Each number is 128 + 32 x the weight over its row's rms, rounded and kept within 0 to 255. Layers, rows and columns count from 0. Numbers have three digits each. The size before them is the row's rms in percent of the matrix's.

# layer 6 attention output (transposed), 192x96, rms 0.125, rows 9-28,41-60,72-92,104-124,136-156,168-188, columns 0-95
120:161146156130111076165172117129087114135079122090149133104107140108092178106116138087154153123142099096093134181158140145145171092134088108117083093169123146145153082106070059128117160173108096083134183119098162145124206135085147152075159126090115098141126081181118125055134163100072099104
085:119141150098156109084068100142124107175148175178121154104137135128145112167181193169187130138108109136152141137126165153090135086087126138149148111131134130135077137107143115114084114072206096125118118127188094047148142117139088117083173105077096106119118144103129144174129057113212112151
102:124149148119106129130142082123135111162129131130097082178091083200071076088048094115134106075147145084115156095147165125112116114131100134091175115137142152095117104101140101172100109163107160126055177070113137129156098097120144157100075165104115147180072216143105151125119093110151147119
114:166198143127142129132116111084117173080104111142161090170155167147127118073072123119100093071042117118136106125108137144163190138121129187103156151160159149134074091163106052082109150126157141109124143154129161154133125138135163162107088072166156175110159094054126129155114157095092136131
104:082113105120118117155198118096109131125121131110150153091111107143166119067127102118128100051147167167097140158119119142081100137071105136146138161157102125082122046120143123103151122069099157083113174156164074134093131157094154114128168156105129097151098096155122084176162166170172060062
126:136148216119112145151092106080149110161095126089115151129119119162106085104145121112152127151084147189107137132132080132105158119147099168091132121187103151118118113131152133148180099138113164142068173109081096062148144131071144130149091119153067077099019083116088101153088128120154146118
099:055150125133197096158126103102162140156147128102131128096117134104136109156159125177105132131152137100089094149126168184162170137134103112101120164087141097160117172118131160131182208128147134147117139162179169171118011134174092152096111175115130165151095118143166146072148120108184132103
103:189152107112114134095148117075074111168149101102123128156131123175084121175142149171131080145112064143153148134114133102216155123105130164135114059120135178148069147123120056134097103067096086098105142147125131133169137123121149172188145136160103122147071116149080132131147101063188112131
098:088148135134112176120185136125131121163135198124152108135168113172168163080133150079076161132125159156168087120103162081142120099184075200184164147114117099108071108110130159126160203141157110122072146144157145088131176107099114093132108123089164139115134094081153111166159175112124082105
104:130129124162146143179126161148175096119160169066181139130109091128156116108120145096166133159135124175133114097156171070088085086105123114075114120182081084157114147120139141176114070062104098104175131071129132148178118173156147157203090175148098130164150156157081143161147152112116126172
091:143131143138102170180129134135102057174111138154133059098077147158152153180103121140145131133115118149121109108105115141063121111138127163187109117145125095069124154095054110136143232097140096139123181141088163124105100143166113166086154110064101186168133135175068137105131159116119138132
101:073113124119108181197144055130080078124199102139136142128119124143088111128141171137133134128137136150100112142184155123140186168129152196111114118107083152135138146107181101158094127108140115138111195168090077080102090113067089138084086088151167147139115110093113142104127152059157151167
094:169126097118147102144156139093107134092141159106150087079152176158138185196071128105128078123141171076145143178146166201147108097098072123164117160140140091162157125136068075107122150122167102122169134143123147170159151107103106149140086208087116134098165125170132126114128162141065124078
095:130193119184089095079160104090080160136060138085134149132159151098155201095121141152118097122058085164101129106119126137175166165119146158096141120167135144140138114120135115136135092154143127051124148169106189142144136165138139164137111088114137099098146082096124166049207140093128149116
096:112178139054071217130108113115122178104119143135154100126098155133134146208116159117093075122099085094167076126143123170152118123131125115130112101133160169179120175109099156140189105086144164066066144156120108104143180124085137155126131123123132174115087161119166156123066162100159121112
102:162099135096136143171098150119142119142177139182148173073082134120178173138134107078168138138139110124100155129140124132132078155200131115185171127109142150127152196063131161118131213140145147115162124153143134125118063117159108157029157155148123142138149087113133095144098079129189092113
112:115077196074158100199120069095145144107108116133164162164100185155035107148113150137161137138122132114110154160117116084143112119150085131096120117126119155154091092139074140152127215143058144099111107051090127120172116128187088129130109106131139121105105114086131140085135116090123118167
111:148154151111123048156113102126128135134066122116120103118154168147103124132135133132136178085105081079126126161119140119133184107137122173143160090165096106113116134152112059127163180155080084155165147121125180120107175068057143138084131125206120122090118090189133091094095152134048128106
094:153089108082187162087108117110105121158108169109104163108146092103166112113092107095141172113173134163081158149114126083081124084184089091138105133080084091117171125188121115124125173090107093086135127154116152099126096188115145128177077080071143135131078112121137107088157158171198122100
096:142149184159143082159101166125172128117138107160128091086106186180118190108064168127125083172112134102141182116171159125159146122095099135166073122111182140145138125189142165122086108159155061124119128130161142166084180106144178091134112186161064137131152156125140113130129143117127186084
095:153127133112116086152163108128114143175080129081133092085151113109121156109154177131143134111145142091105167166147158157132168079148084141117117087207128182135144136118073075142096169128099108086101130151082111173063166155100147135087112115103147145135122028166173138085172198099124125124
083:110122144108177132087095097134141060130112147096166135118125134109144108142151137188182113131092111136156124188129189102096134058094137146094152104140167107146138156127121144144076095070177081153110122084144149090185090105180111116084158094075070136105102205128116146159141053131148144134
092:162136141108135107096122138130130171124084142097065091157129122183086130113134126069100132091116140083159165117147143151169069133118104125124172133089084128095066113073119113116092125211158113078124239145125109109146092121164157145118113162069156105188126157174145128124145097104151153085
099:136186119124130117164112108070155121090132123193136098180160149158119121115076109128109105055042150119094089138114146146122209145114100188131150150171159145135112116153121079059136170103214158099163117099149149115134107167139153155134069069109150148141144099098141139142154096146106122112
102:096130187088112135140151100073103163137111154131156087078128086151118078070116109128140115091141149142144116130092111123105119128073123113167127163145139146127181141189128115129162130038100108110052108137162075179061174103076166092147135128169100117147087095110139085164140184132135079138
112:136128196100064140166096138118146109144078138131107155101111128149102115130174107147151121157099140168072153162152071152089122158110101155120183137183108149099120110100123097157179097176112155129100196097091105101161188118093178135143107164135117079087056094164115095126060088117121109094
097:093163149146170129153120141119144182130109093080146135120099171098114158123161123189121111101172173122073124115119144163184169113142109098072121183115138092142127151106118123121156188121128120160042142164196181157143063149187090101137134137095148167151100135110155127062138119066173124107
093:204136117093133124097160091057094115122130144112146109147136123147094134156130138188121136114117109144140164165119125082233154110112125172118121127101170151142131177154144058161076122069111066112106138152154124157168110119154168144191086148150072130103068120173108157161159082129122107099
103:089139120147098167106144110118142149146125179112146105113152104165170134111163159074095159158103140145184063146107146101167111061185099183131170126102134122111109141117138158136148185167125089074113151179164156106109129084068112111151093099049162143169143065106136129138173149126131108057
094:147126114131157149148100136128167133134130160087118120108115104149142128114129116054118167192129116132149080047117129137121092152125100067109149174199137097196116115140143121180120073094100080071176147100156130143108187149110125169144123188198096143146180136134124117146163174103146114198
087:189098111160076140169152141117100081131094095108163077131131121098125125127139111099182150177147098174144175088115094117098116111153130176148046146152120123093135108100065106150113177080121084179146184117121108119111080170168094173105139081061092157123137141171109131102141166140095135076
088:132122138081129217172165082123077098093153126059090166114109110122083132115123151144134149113185184140104143137173130111105189170143133194084142156114077107095163155118161132147085103139159085141105185146110098075109111119106113130095109121156204145116133111122106129111176166060151127128
093:172091117162134089110116109116110173102151154106191073088111140148113093153081134104137088121158120098176127156141199188179138099102157123124066140140180113129185150142110105119138163112127131121128151132097174153129104107089110137110060200077125176118158134121141147098145162105049156061
091:119181116154102116079152074070090187144103183133136163124199160102140165099122128191129127146086109138109160090124091125155180192149114134114124148159151133116184139105148135127128098108175156039103137104116165129092116159134163121165069124110173107134141082105136182090200129134117106114
096:083171099093081208126115161135082144105133105096147148144118123128122142181147138102141104122082052095144080162133167152100124099089148148142100134136143190179085165129126149097170111133166130091090146174114108087150223164085093145127168150101135155135087174113160142127052114113146121114
092:207071118101159122162158175149123100125176167167150094134109087148164176114093133090207122107151113167113168101164108109112124108197142110171137112098146143102183175073105165129115200066135148138094111120144130071134058143138099154103118130154083151086167122113119127148115102152133110115
089:117069158083167113160158072139138207139134126115131161136139183154035104160146167147121149136097114096129147139125125129129129128133091129138159114138078161139083091116055134122122212129047119102100135088101112122160128124147127128158134145159179190121128112077167134074176103072138119158
126:110165133077127103138108124161163120188098116099092110080145120165126150168160159161159152109101131079125158125126124134168182139146067181152214084199073117122090149155101063101164159180115087138161122159153128126072180093099130144098151116189134138127105090171150092125115149122114154125
094:188103196057156172148094103108131141143115174126157156069128133106103079113091109151143129097166157168085169093137105128121111121145103048113095153089096119115178121159122130193115183114099104148083118098145169141129114176110180145171099064074127137137110120136172111108106138144193128106
090:161138169104121034134113169104158130094107089106105087124136165149104151104099174106127082153103107097167179094201144117157164181129126135165090130086175156102107122150125178086070113119129068098119142105167099136053178147167172108169113156139097135139137105126123151119131122120114185073
093:166101136147100121099152178139116077171106098128169142130116106152110120131135068133151093109162170140162127113127130133138180138091103134129088143155146211157119131137180079116128174097085070136075113175121081139190089188152086176140076111148163138206170106170098153126157135102161126092
089:147122138134173119182136076120063151154138122139130112089120120126109168084146152173129178106086126071122170153170162128159099066118116155093110087182184146130109129122120087167116182130139082118134125162084126133074199123116138105052099078131151168142164083161163117088157145088165089106
071:103126203082154117052098130117163108151103140099128167139122136067156075106154152132119073170084103117140129160133170106072154071068145129074158125159153145164124147162145140144096076086140087103118154102182144124183103123107103128103145129122071147154155158121100132133159029125152115136
090:175156118099130101086123102118129139114096106128084089157140144166104157131115046061119121093127176083153167165109149158129083164135143163130158121123093110093044110073126147113091118173132127113134224108070104092140133132192115132142153088113136123179100156126138132112148055119146190125
103:144163111090153069140086084074147116080127157136149128186178168135133128106078130140122111034043168129112114126097159153110186102113132194115140159131167158131104119152126097065099135140206119096131116138151172117158089176151148151135095095087157138119163102088121138151179133123138108124
101:116118179132097151142166132100086181145115133164169105090098105166103094034103067179100127143106117127162123149114103104114091163090102129157145185137169118146171130172124165115160145064094129136117138139160065137075159097108132081181146162172086107157109127074115074164133172144121099140
110:115106233074058133178144107074091110177086089138114127127167141174117141137141125143142089132067146158107194156117112100108124105119157130128164125175089164090073115118129134122173127180145135119070156118064098118135127108070133113117106162089140099129063095136115115133079113095135121093
090:096155149162157160132123151115142124157089102169159108097099137121081112139165100188112099112195130095072150163118120208137155137179069112121129180145115103151135121134108117104220165095131145165080154132193171129127094149166085109112109163124116145172119113101131107060154148071151103084
093:159132098092126142091127112106100126155130145083135116138104146117118127141161115164099122145122096128147159165127104074189170102110146188120122119104164140174092180178158099163142094063090042103074138172188083185124119129137143085172100137193107138144086111152095131138178058083127139134
104:114166139140129149107144079099116160140136164092154122137178115139188144092163141095071160172090155149193069146134155116139130079163130178141172124157148109096121139106128156127101176150139114105117158180174169112127118099091091119169091078060172155162161055068137124146192156129115113095
085:189141093187163157159126152140135084133127150125150135099088118160173137118125098061116146170105049127122099132108125113100066142117095120110184119200113090192083176094121148161131097082144090126172155124123144127087170138144131136132141159185074189133188137133120132181113173103124117166
078:174084158099095153142111138122100109131134081141159049142139121127140156111122077075136147167166119172143152043096117157085120113145159160142065154152133132085198112117078082157113129064136123156120171168117108110132080160147102143157141093065117173178117131163124132073170153139105126084
095:117051116066120204179157105123115079107128121153095176103115106127094142136144165114121144079143176090106151148181129145115186159174123187130128170108061161112157141157152105112118130116189067123076162169100127115127076124131053156096113101112154147111089089125120159118147135091132160118
089:151118121176149107116103147110139151130143170100182105046108087145074109109084143090131093107161136110133113147111178219155113136119099076120113122155177111132197143136124087128111139099083142148097148135122145156116170121078151158112108184121124151065169114154118107114139143092012122100
086:109172148197130116069122090084065142131111187150150150154165151100120177134126126181112134123077092137129174086129105097144133163116104148070088151141172153158176126106154105129140068131176095042121142132125131125127118162162169118155069122122162103146172116113129154097223139109150127101
087:088165095051082184108121121118105148102130122072151120125135145118124117152140126080135113117092074118122091189142181168126149085120143144137103159126167211207101160112136160150162110112119147085091150155114125131149173159065110188135174173119138162161078146145151158099055130123138100125
097:162077109118123117165105188159169123142117167158153144087058083118160143093133080091165140120168144131108141072096081155113137148216109105170163129097165162111207159110133155131140192092113186098068106138126121091145115147126103146081110163164075131102131107136141148125128087169149099130
092:144090107084165077168145048116114179157150138102130156172146168133071127135131186166109160125114095080125130158091163105116106116126140130168144075125115133125071115133056158126140201112087140127102122082077133103130120131179113141121153148146167130074137132079175134079163068069166141146
124:107162075094131113159085077145124150167107125121094118121136126183131166155152150184140182096074109079154174115162125113158187099140109174148194080162090103097078147190121088115152163162155075151173116150159130108096178109082148132088134120194134126103108099163163082113129152106107121116
101:174131203108169208155097170134091109170112176173155125125093116132086095120071106124115095109176114186124184113139080092075055145184101084142111103108075122127123109145122110124152153101126113152125149120158105131122147159098163095159077078096120134197169151133147118143130149098159148101
097:169127153141140089098137144089129126083115061155084071116165094127107144103077138093129071159096101108150202119146141151151165164156133140138089148098141162105155076126160138115069092094143060083141155120160080108102179136167172127187139177185106152150127122141138124097161122095098182090
104:131126125149109131132160173179108074166080104148139136149119086165126157144119098197135088105156142129162135130125140089174178120067122126095105150160196199149089145126181077066116179133102078123068094164157063132150094138168100166151100102162170091162168135153113113131117110106145123136
094:165135154135141065141141082117093156140116122091137128108103162139132207103115187124139182138106116114107175167140130122159138082145082133075121085175189140158142101122045131131146152088123104130116088120059143159124185147109159145067125108104097183149160099164117148082176155076149085128
082:136142193069161127075102115162157085159103179134101134111107107097107072120173170171134091139115098123161174151082140160096110107070116140131152123153148125134111168156131113130097083097156110125087132130198105073126102079139116117104151129125086116128094153107106152202124026112172154171
102:135170115120084116045146150132142141195083119103097091172147123169107160118079053119124115079088123077144099143125181134163085098105132125105162098147093121075065126091092101129119130161198105107104189090085132105148107163177108147118129080079122117181118176156134114108108108130129123123
104:138185099123177113193094122059143146111127128137159087145183193139122113096078089113083107063054123095110092129130158163107160116107125220119158130161150123131081095141130059108097146133168154095155116139147185134153118147137151151134123087104145193117139099067135137159149145115134117109
110:102123145137115118119153130076093144145102134128136130101103096170141117028125107152115117114127163134138144147064106162132084171067113138155124165121154117121139114157120191132183124043079167162088115149144067167106141102081193146140176101134091111156097134141102044158130167122159102098
119:148114191147087129155123113076138098183094083123127179128106108124121120122155110096135115186093140183128175159143087130094131108121137150117148124217109134099097115106128109145176094179139146127071182100080101101157136140082127129127095150141109104119032071128117046107088113081138133098
094:075119147124155131146139130107117147131094130156136115135110110098100130132152127180089125130163111107077104174123105208170201148179083124106122185129136118156125160109100176123188188118101130170062150155200172153104057129160099131089070159122146140154103104130142123085140097079182140107
108:193138077117101143104146112117099113167151170119125112152123101112121134159153182191149101105083059129133161134131139094193142128090123201126135084106140144152057196155117077112135125098054066097102105160135139133107105121115145104135138174186086140107079138136079108146189132098145115129
095:123182139085121160078179106104134146146143178115140105127185126172166177112117146085091152165103172166181081147086166069161107093162105185173164144141117100109124118103123138167143203155131112103108157180163155103131118104109124136179115119073125157159149060130163136146181142129119093084
094:163153101194143172135138170147169116132140167096152160143111097128187166118146112071163160153093078162164095105116173093105107101111102104094137131186095100159102139135133176169154074047142085116203136093113147142145147186131117128159113162163115157155186136127116100146145178103134082165
079:155089146078120155187143146147083052148118140120154058140151139144137145197146137105134154150110097152112105081137120135080133133109115150149063135148128117088143143104071093158097161110170089164123166148107130118088078142206096173126158122060099177156120152194065156130136148139103142134
096:092086095120124208163166124132114085128135115094093187117122088117090121145138180153129156120121153119096105162203128121131187105120149220106112138127085107083096132139177098097129143138179091119103175195108105104089114133115083154103110104157199150091113082117127170138133143070120139165
093:135093150113163097136118127130127131108155143145155070110121140187080151147068101102139085091130133079150140165112143177164124148109093096133118179107146133157192139155089103114109139096131125146134105103100148155060121075085109152131080188109094157106183140165103136103153119090004130082
088:089205114200120112107123109097078139133117166145158159141124136095194194107133137157112116111103084164112178083095122098133149169154097186091145133146169134134178106112140151128156081089122130056096110144132170154154141171143146136171102161134144141115148108080101130059212130092149128105
091:112183114068103177139104110112106153128124154107151119117139116116133142195139119092097092093061046102138084148173155171121134115078152165127110136141172192186111186112153115123165113162164112089104145159121115075151200162087100176152137139108139147142080148106140168104073129115144106085
096:178064137107140119170108188154142058147149174147137156097086066125147109125126158116167096125127152130074139106148090134145169151217141097157155133093176156136137206083141156114143194103138162116081107148151114114105093119144141177054126130158115095106146107114097154165119084125168105110
096:143074171078177119136152078111134172139107101146153165179113194144065134164115120159116143134075100125152131149115136083147128116170107130107127095137126143133124075159047141159174180107074143136112093068119144113156099154165134131129107156142105171089121130088156131071166074048137100168
120:157171121061130077109108096134111184138088101065108109107162184161117160152140159157141180132060087098118144128144158107158164099134098189143163074183076090104116144123107078126153158129146079177164118171120168130114176109099128131101151125194125179111122084177159128116130158134096140128
110:148085176112142154141111167134101088147122177176128161139103086091151107094076119091145127109194117173148191147102121087081105129228096111167119130103065131126170140164098149114140176056085143150118105115129161117153103150123125125108085111101169125147110136135118066095112155131207131099
103:130133178115115079156122165129155082120122088143125101119137165147102182121069161134137084158056104083128149114167168136174175151091143107134070138118173162111123112171147157099070077132170027084110132119140107137044189148158133115148139164159094107135123123140137143118131125130111189113
100:127114153134138121093113150127145084159136052136177158129085099140081104088112065118145116134147141152182140078102111094155142137100121158133106160165130176157130138106203073135117143131088103163116114138178080101192092190118103177128067082153193148189149118157117131118155118071140168132
108:160136103144148087175177138098059118148110138084141125106135144136136159149070180142131146079134128066139133142156148128130102081135115160121085124153167185120105108126060086148089161091115085124114144150056148173059195094116123131068131133152134116140123090201188118110128137131136077087
090:063125166083125104048084112114168152151121112145156165149095155080144105091197189145114126180111095103145183154143174068108123082120114141128130127159108113134097182105155162117104084094138101116134145119172154082171082131138092113083150144119074125138154124099112148108121070101167197137
100:143144104106129094125151121075113129078167111144112099133134064170134144154088042115127085098136215147104136140124128126138102134120098166081181190135092129127099122117128096193130118187100162104138230098105095145182135096164127162128109100144150110182106139142134168131144082116151122077
115:144186125119127048154119086062083129118134142135172121197162150146123088116056099135124135047074117150107131088085129137116198118112129160078140139153150122134094105118146088070117144095221104117135157118148137130149121158125172145103099083071131111129131117098124149165167153106102091108
107:108114130086149156147216157088101174128085162155140125087141111118114107082163103168099160116122168121164153157163072127086098170070104139208124130113159140131164120175138134103129153073097109112126145174125121201095154085120112075136165152182087096169119111070117107155131142153148086143
110:101108255114114148151095115065100112188109110123126126111140111177161135155137102143149105151082159177099160115090105099123115113105121092112180106186114123125111168118155139148169126128118151135127149093097117084118130116080143126110076129106108069115032133127100164128070119073147123103
094:101165124133174178132120112149160136162097067163111123106114183108107119128162107185128121131186166083094102156107150202169123121148096120120142175114112079161141174125145132080148171125157166162105124148200180127151047133157076131121136124097149162157101113134142103039153141082143149115
094:124124149109107130052109123075115154157132107098132125157074159155119128153130116173072103147111077099148163135078077095214188101140148175139126125119130126151107138123156090172122093047079084088096146161178112170139106109133140113145095125164122159158133098104123131104154039081148147104
112:107139153137090139130115120098104186156168158077156099128143116114201134080168164077095182151107163151191076145144136104140108080157119165131163122138142113109112160119135145127156185145170118098097148143145187139126134107102107127151098057073174140144165043061145146141157146110140090080
094:154121111154144139119122136116149095087145175121135132075110100179208134156139113108111110199108135117097019124093104162130084131119107110106172179192128127178106159167118118192118102099109119115164105139120150174105112131154103176119114154166094163138190124171112115191143133132180089163
100:148121138112105180176103115108112095152090048135154070181110104137097168116102092073112119167123113159136161069097111150068139119180146182146041135126107118106166114117090067154094114096164124131156159144102109089132113127116106147167159093071088153130113128180107114054154153139117119099
096:115103130082111204206166081137112064128139081130112155114107099146088118169131176094159128089157138145112151094136119130145190173166126189119145160112074097132178158109145091161110096110134107170108190174128093092113112138100073145095124110113151140109086125102124143103133135045115184108
101:135143090141136092149085138126165168143129130111124097077142149136084152116081150076139107090132166090121138180154201196136075095095110101130117146131162133122194125137086054054120114149087130101123132113112139137159161124088134160115131197126133139077188111127134118072111144154036150125
090:119156152183122100065149096082067157149108178114152146144195213117124159153106128180109117126068108137120129098128072135141134190130143136115106125140186144136170096083165123131151090111172124074155145122096160132138108175181133160115095118091133088165110106118150182111214113119138110111
102:109162130068083196145112090103094132117140068090164136147100119143101110139129101096132123091093068143154093177107150142149150106127112141099130136142118152207130186114157124157137108064126154103075133152117098128122214116041139148156131136128149168149064166172135132129082177080105127113
102:174097098096115134197135174168181139117121153167120179142081122138116192091152086057153128164172122128129158067125113145115119156207144138147107111103108146120183132063100138107112167135148153085083151103127078078146100120115102124102130185180096188120103122132114106094125083153161156133
097:156086129069134076189132078108137159157173130148143136146160180171108131138105190145147139178146135084136145155107173152089069082145140130126151111170089157120107110157049131140131205134065140108111140063097097145142116135181104152140136135164169122080119121082134141085135093078161100138
126:121145093103102082184119113144109141166093174126080132116157136196148166175113156147151163074133109070134153121132133144129191069131112177132183069138101112121072114192117084128173149111106095150140129159130131156102175098074136159086149145193122126093107101189138081133102141145103083093
107:150101156093206227112106135136104150205099138158110153094124170128107115138104111126103107161148152122097163105132076130106075123148135065141148082071099102110158116170148148130128135114120119168138078139132162132154102176126138169146121094065137131219155139097179136093121131163175169140
096:177139190133117074148116161108126134073134114152103115119136121135096105105033122105113065185138126124163174112134139154148170148171100183117078153093137178133167092156146124137096111111139114081136163088179104104090192120157163121178113175180105134105169090180143111093141099109112173103
102:131133143151137136137142152140084082160116107122142167116085103168088144080144092104148113141158126128155136088112117088187186156081091160097109155123133210155116132133167095139146154099109083153044107172147072115160084154167096142103068173135182160181142099133086120122191176142150133149
105:183126110095104113139138111134099128152103099140134096131146137134146123124098160126112111087121115102132156122184144141152122061170093127105110079176213161110118069093109037141130176130064101103136124163090161151091174142107126172083079088129127158156148051179167135103115121097134066112
082:060122197091204126079091118132116101190135172121101168126111109098126116083177113153144144155132098087132146138133140111103142080046139155099171124140123079174123153149134147153113103083187093117107132094192088095166114106153130076111131174126067133133118173114098099112144064114140141136
085:156144132110153084135125098109154089105134160157116077194157136210091158110114109101155097115130127091132175145150108117150098095160159148103141146095124152101035086072161090120081139182128169085133184134170124115141109101214127140130100130087157103185098147162124150127151089084150162117
118:130163128100127088134086086103124110080123121147162088161186151158129127112076110121117118062028139131127104132091164183100196098131160178131138166171174141130066142123133078083134142131181083099158112146168179105162088137109151188108130075110167150162172123120157139146135134130132125101
118:100140158081128145121170141081105157146121136129128149107101088179119105072113084154102130128147167122122105124132097086078105171086129097158153150121165138126169121152168142112177133071106151161076155127140072161092202115119169083197140126182068096172111164099143070171134144092113064137
117:116125225122054130135122161113112086166076072065114142151176143169079143072153107134098116162102138164077173169097089132126144098145154132138159153179140180100077116079125099149154107132140093143081146106104083130142134116085117114137116142105139087139066118116102104137082097115093161079
100:118179146146162136182121153104155151141147060127141135089109143097116136128155122148104101119195169108080112125096094162176156144132081109091109198123118096137150136125127125097169146130137163154050135160176177132104056140158098078118104163097146147137066106103136103053169142056145111097
103:170131113084129121109137103108085103140094172060124125147118142109130145153140121168135127134095086098130179148123128086179151098091152215120132090094147128156106177184126048130140084108122074064089141149187083152133110083136141088178086157157095149135116101139076125123185099164105105147
103:067151126158108133106119088137111183124139164108147095131168108155149153074151139090098175159124138149196044153119148098152126070184119186155159127138135108103095126082140147161123217136122114093089149171157171122109151096111141126147099079070148156151164098085158125134187155107132102091
096:162143091161146160165109171149168098127124170076153125078109125143189113152151089102135128181112080130121069122117123131095079136094114135094149139186138085181107147154131107161167082063155148080191151094144154177087141134171129123156089105174086126099212101117123145160133135089126101152
090:175126146109117148168068155167110113140102098098133072129143147076115170129120090091173168162121117181119153063125112143097125107156162174149045134087152102115182092136052089143121130079158118147109154146122103134109090155162092172136108115060139114158089121163080131121152140160068170106
105:113087136108155203184169084116116079139149134145126186138122111146104127125154189098151154112161157126093163118186118141090200144134162182094133147106103136111149140163151106111113105099173076118091175182131108104106102095116089140062081125118176155088108109090079158149166145056139147139
099:133118108107133091132110114117145190116137138117174114066117130151128120149105096073145091072128159098141106141147198175205110131079097115114110167151161131142225134139127084097133158111077175136079109116087183166088134141088145154103094176109111189125108141155146131086111133103066168133
089:103192124157079129060130127107093171102061166092145139128177165096157163110120135151080112131099107129153143068107133110147137179136150157086125123160182120128167120093143097100141094150144087038109185149097172115147102145146131142140080113115155109159168118072136191134199095145141113108
093:120143089121126179119095102105115145101159137052178087126134129129127113168131146074155120116099066124145076176135157162124113096142130140153082167126171207195091170116138142116143094128175133116127163175109116115144183147055139149130155139093151185148062109160112152109054147096149153113
110:190085122118164123162099187143158130172164159179123151112056078131136153130126124082186131135140171139078209053132087149122119149200106094147123117091163162137179173121141175136115118112142167080065116115129109086125125126084131133095118173157091132114100105114125106117101132133140072131
101:161092164089180102141159091155133151143119130143164146147174204168092112142123163145132135112080122074138134164098109116127098086152083136142116111161188173140085060112078142145141199127056140140087109071104172125142124112169122152138137131157166153085130131105189126076179093077127118139
135:116136092078111096145109090177158109157115110149120121128169151168164126165119149158171155072091099093171152111134125129135188083140137162160172087183119131069105122133118059095173177164110083155160104152142159129090166094085105199105145110166176141108109079191176105150097129114108137115
092:175135159040147231155108189131087128153116174116095165089113156105119115088090093104090151131190154107141169081105092072111094145137120089145120079106089130094163111148102150124163163109124120133089114099135153166133109152118134080123096105069129152199130161097131120123132131147176112097
099:174109149139137055117093150116166122097116092156124070125150113131112133102111137109117095137089110126139192111171121132156156175135129108101126127075129160141137077149136130151033099104151064050086149120194093122067167111150194113155122149171119088148142091127143148105139094126103196092
# layer 6 attention value, 32x96, rms 0.187, rows 9-29, columns 0-95
098:091102116110106114137071134120132150189153162135157172129148111134125141060124190161138160134128139155141096140169155106030105106166100110125152199133111133108131108152107190117118099133133172006127145116099144155107148144134133092124136062169082143148081141111185089098114107109134112146
081:168122106146127145099165137090103080116114133172109107115125078107102116105152169130113103105063098082116159192095145132116112093097167107113137153138147172129115127082131009102089126075140149154159099129088127106065122096160161187191063146140102162135132164114078138149156111157152165117
084:119151112054098125145055077100111119125113164136119116104106091085107098135195125111166161198121193101125077177118074105121091122082102151188122132111108171109156140160081118130153119112126127105154094135095119076115142176115152125082168085168183113124164094129152130169126069173155133098
110:126090112161114146132111044115094116104120153146100172111106120131098194138109111140203209175133169169111173214116114092111102116118123128108079154144132105134063107090102154123117142191102113131100123150148105166083185139072161085103135104094166124141127181153153093154164142127101113130
110:145078168162183152119114173123153123129106090124151178152131154187120088171115111158108116102083063082125118172111046150202143152159135130116152072122188151135144063149116177141099086162121146117114129101114142111133132180147115110126157099133116170103188157107149163130138118131096194187
117:150125149156130119084122140121148110111118151166063141107140133133147141174110118161181127083173087108148041126099139059163129163130160156167107154139153164105160136133108132118095166130117179109132098151101150119089094140100154118128146094174114128020132109095131219201098128165121175115
094:146165139151067097074126141113098100144133116082051122192157105109116134102116100126085122131100089110180157100141102142090081095113158124142134047126202165117127206114153083116170133178113144112176149102085127151163176069132156151133110197145142133134119094142119147121174102163127135101
096:171094143100156123160145171149116117116052071145191137113138098105130116091096144113111183109099078106108100187109083087116121185121138102142126178111081169133100112092080143114224145149129171133113091124151110161134139125110182162079117107134080168125094196099151154139146101113147098088
112:127156154150059114147104129137108121109134122094146214187098122119123138158190088198149135093101132108097157139135046093157200092154111061091143153180149122131117159104102128131125064146159104058098172136090124095118125121131150127122114168145100138156093129137167081171110161152121110164
094:098111127143147104175123123128054114047136172171193075186117167097101115077136138126158144113123115140136187148147072145119122169140132103129149107178092115097112126139153235087119134110100089094128120152151133074113152181143089165144098132102143123060152119158099162086134102162132129128
089:082155103090147103113142083205169150112158141154132162149158107168137146124157171139187147090154075162141115171165149184098191129076146130160131141082137100129104114178151129145128070143139108132166110126147115096162168086079136122126132130127123140059159070169089132111136097167154058188
100:123130104159096112131097098132154162135076178114110155161120141079104154122127091113105181114131128105119098145149087099149146163046135120193155073136076128134111182130141091164096155118123125092089054094116134080139104058136179125084083093164085163073066147128074125128160138094123122153
100:114135114134110064120186091111112142151072172119101129120194169106112122100073178136136121138111165106119132084134089103069083111167112103171121107092122098143124079110139178141133115141170161104127157125107103184185159135156117097130082104146165146212109110142148059143083127191190116118
101:143135116133133140206101124155183090168126114129168168212083170143136140108111150157148223158089096141147122155172178130117120115077102115072167165119134129157133193085149169095135142142074170177134145102125098126071155158139131118108104068111101136129099137126152102173140147133087134084
102:137086128097151033080100096120133149140061123154136082116149114193138105146069147157132153140156061141077156143097100108123122145165145110114136106123178059153081113146174069127148110151102067135084134168094113127139160105098155150102127085195114144075133139128127122135092172094143153091
100:088133128089123134166144129156161078111066093092145150079151151183144153149116112177044086062121116109167090100116170137067114132176080164111052116076090098098110118132166090124129168054106109094136059145109108100146146109154103131159129143110120111143139129199121153126121134124122128124
100:110157133163052173124110124096080107176105106152101120112115100085138145096094135095100141160098090110132078126076120086104159085163137133070103151086135112125126141228143145115152163130133141057092111128116140197103091179114157123104151127055053162135111122141097133147155097138147084115
117:200105096173107118144072106096105196086092135099106163159143106110147119102112140102122091144199136138113044176171128086091169112151123133134119152141132148144118084131114145091132099162143153044056162146145119174109136143108182078140125106161123097187093158129143159085147114130144090150
098:116142173135109159128153157175204132163121146104067091196100058148103143112124097135135104120101152095213121203103168138126145113116125153154123108073164157147092122143188133121148124113183151126146118133146151095122128089147111133122120108150104131104166157214105216106098111128075144129
100:119103165135132131154114109139106086202155110148166111076092120108116151142050193124103082093126168156103114208121154177092123148078109119105139103156108145120170095120146131159056149147095188168117157152102103107194138152108140124054126121127098131154135137148137119170127179165172104075
093:090114115103129108120185060094184133153112157119091163148161117126125115147077162135164170134153129170143091191100148121138078114102117153143081052135124122097098147069174188102074156104099096153163134143076130152139112119138108147149145106090135146182131110092119149158142127219074121082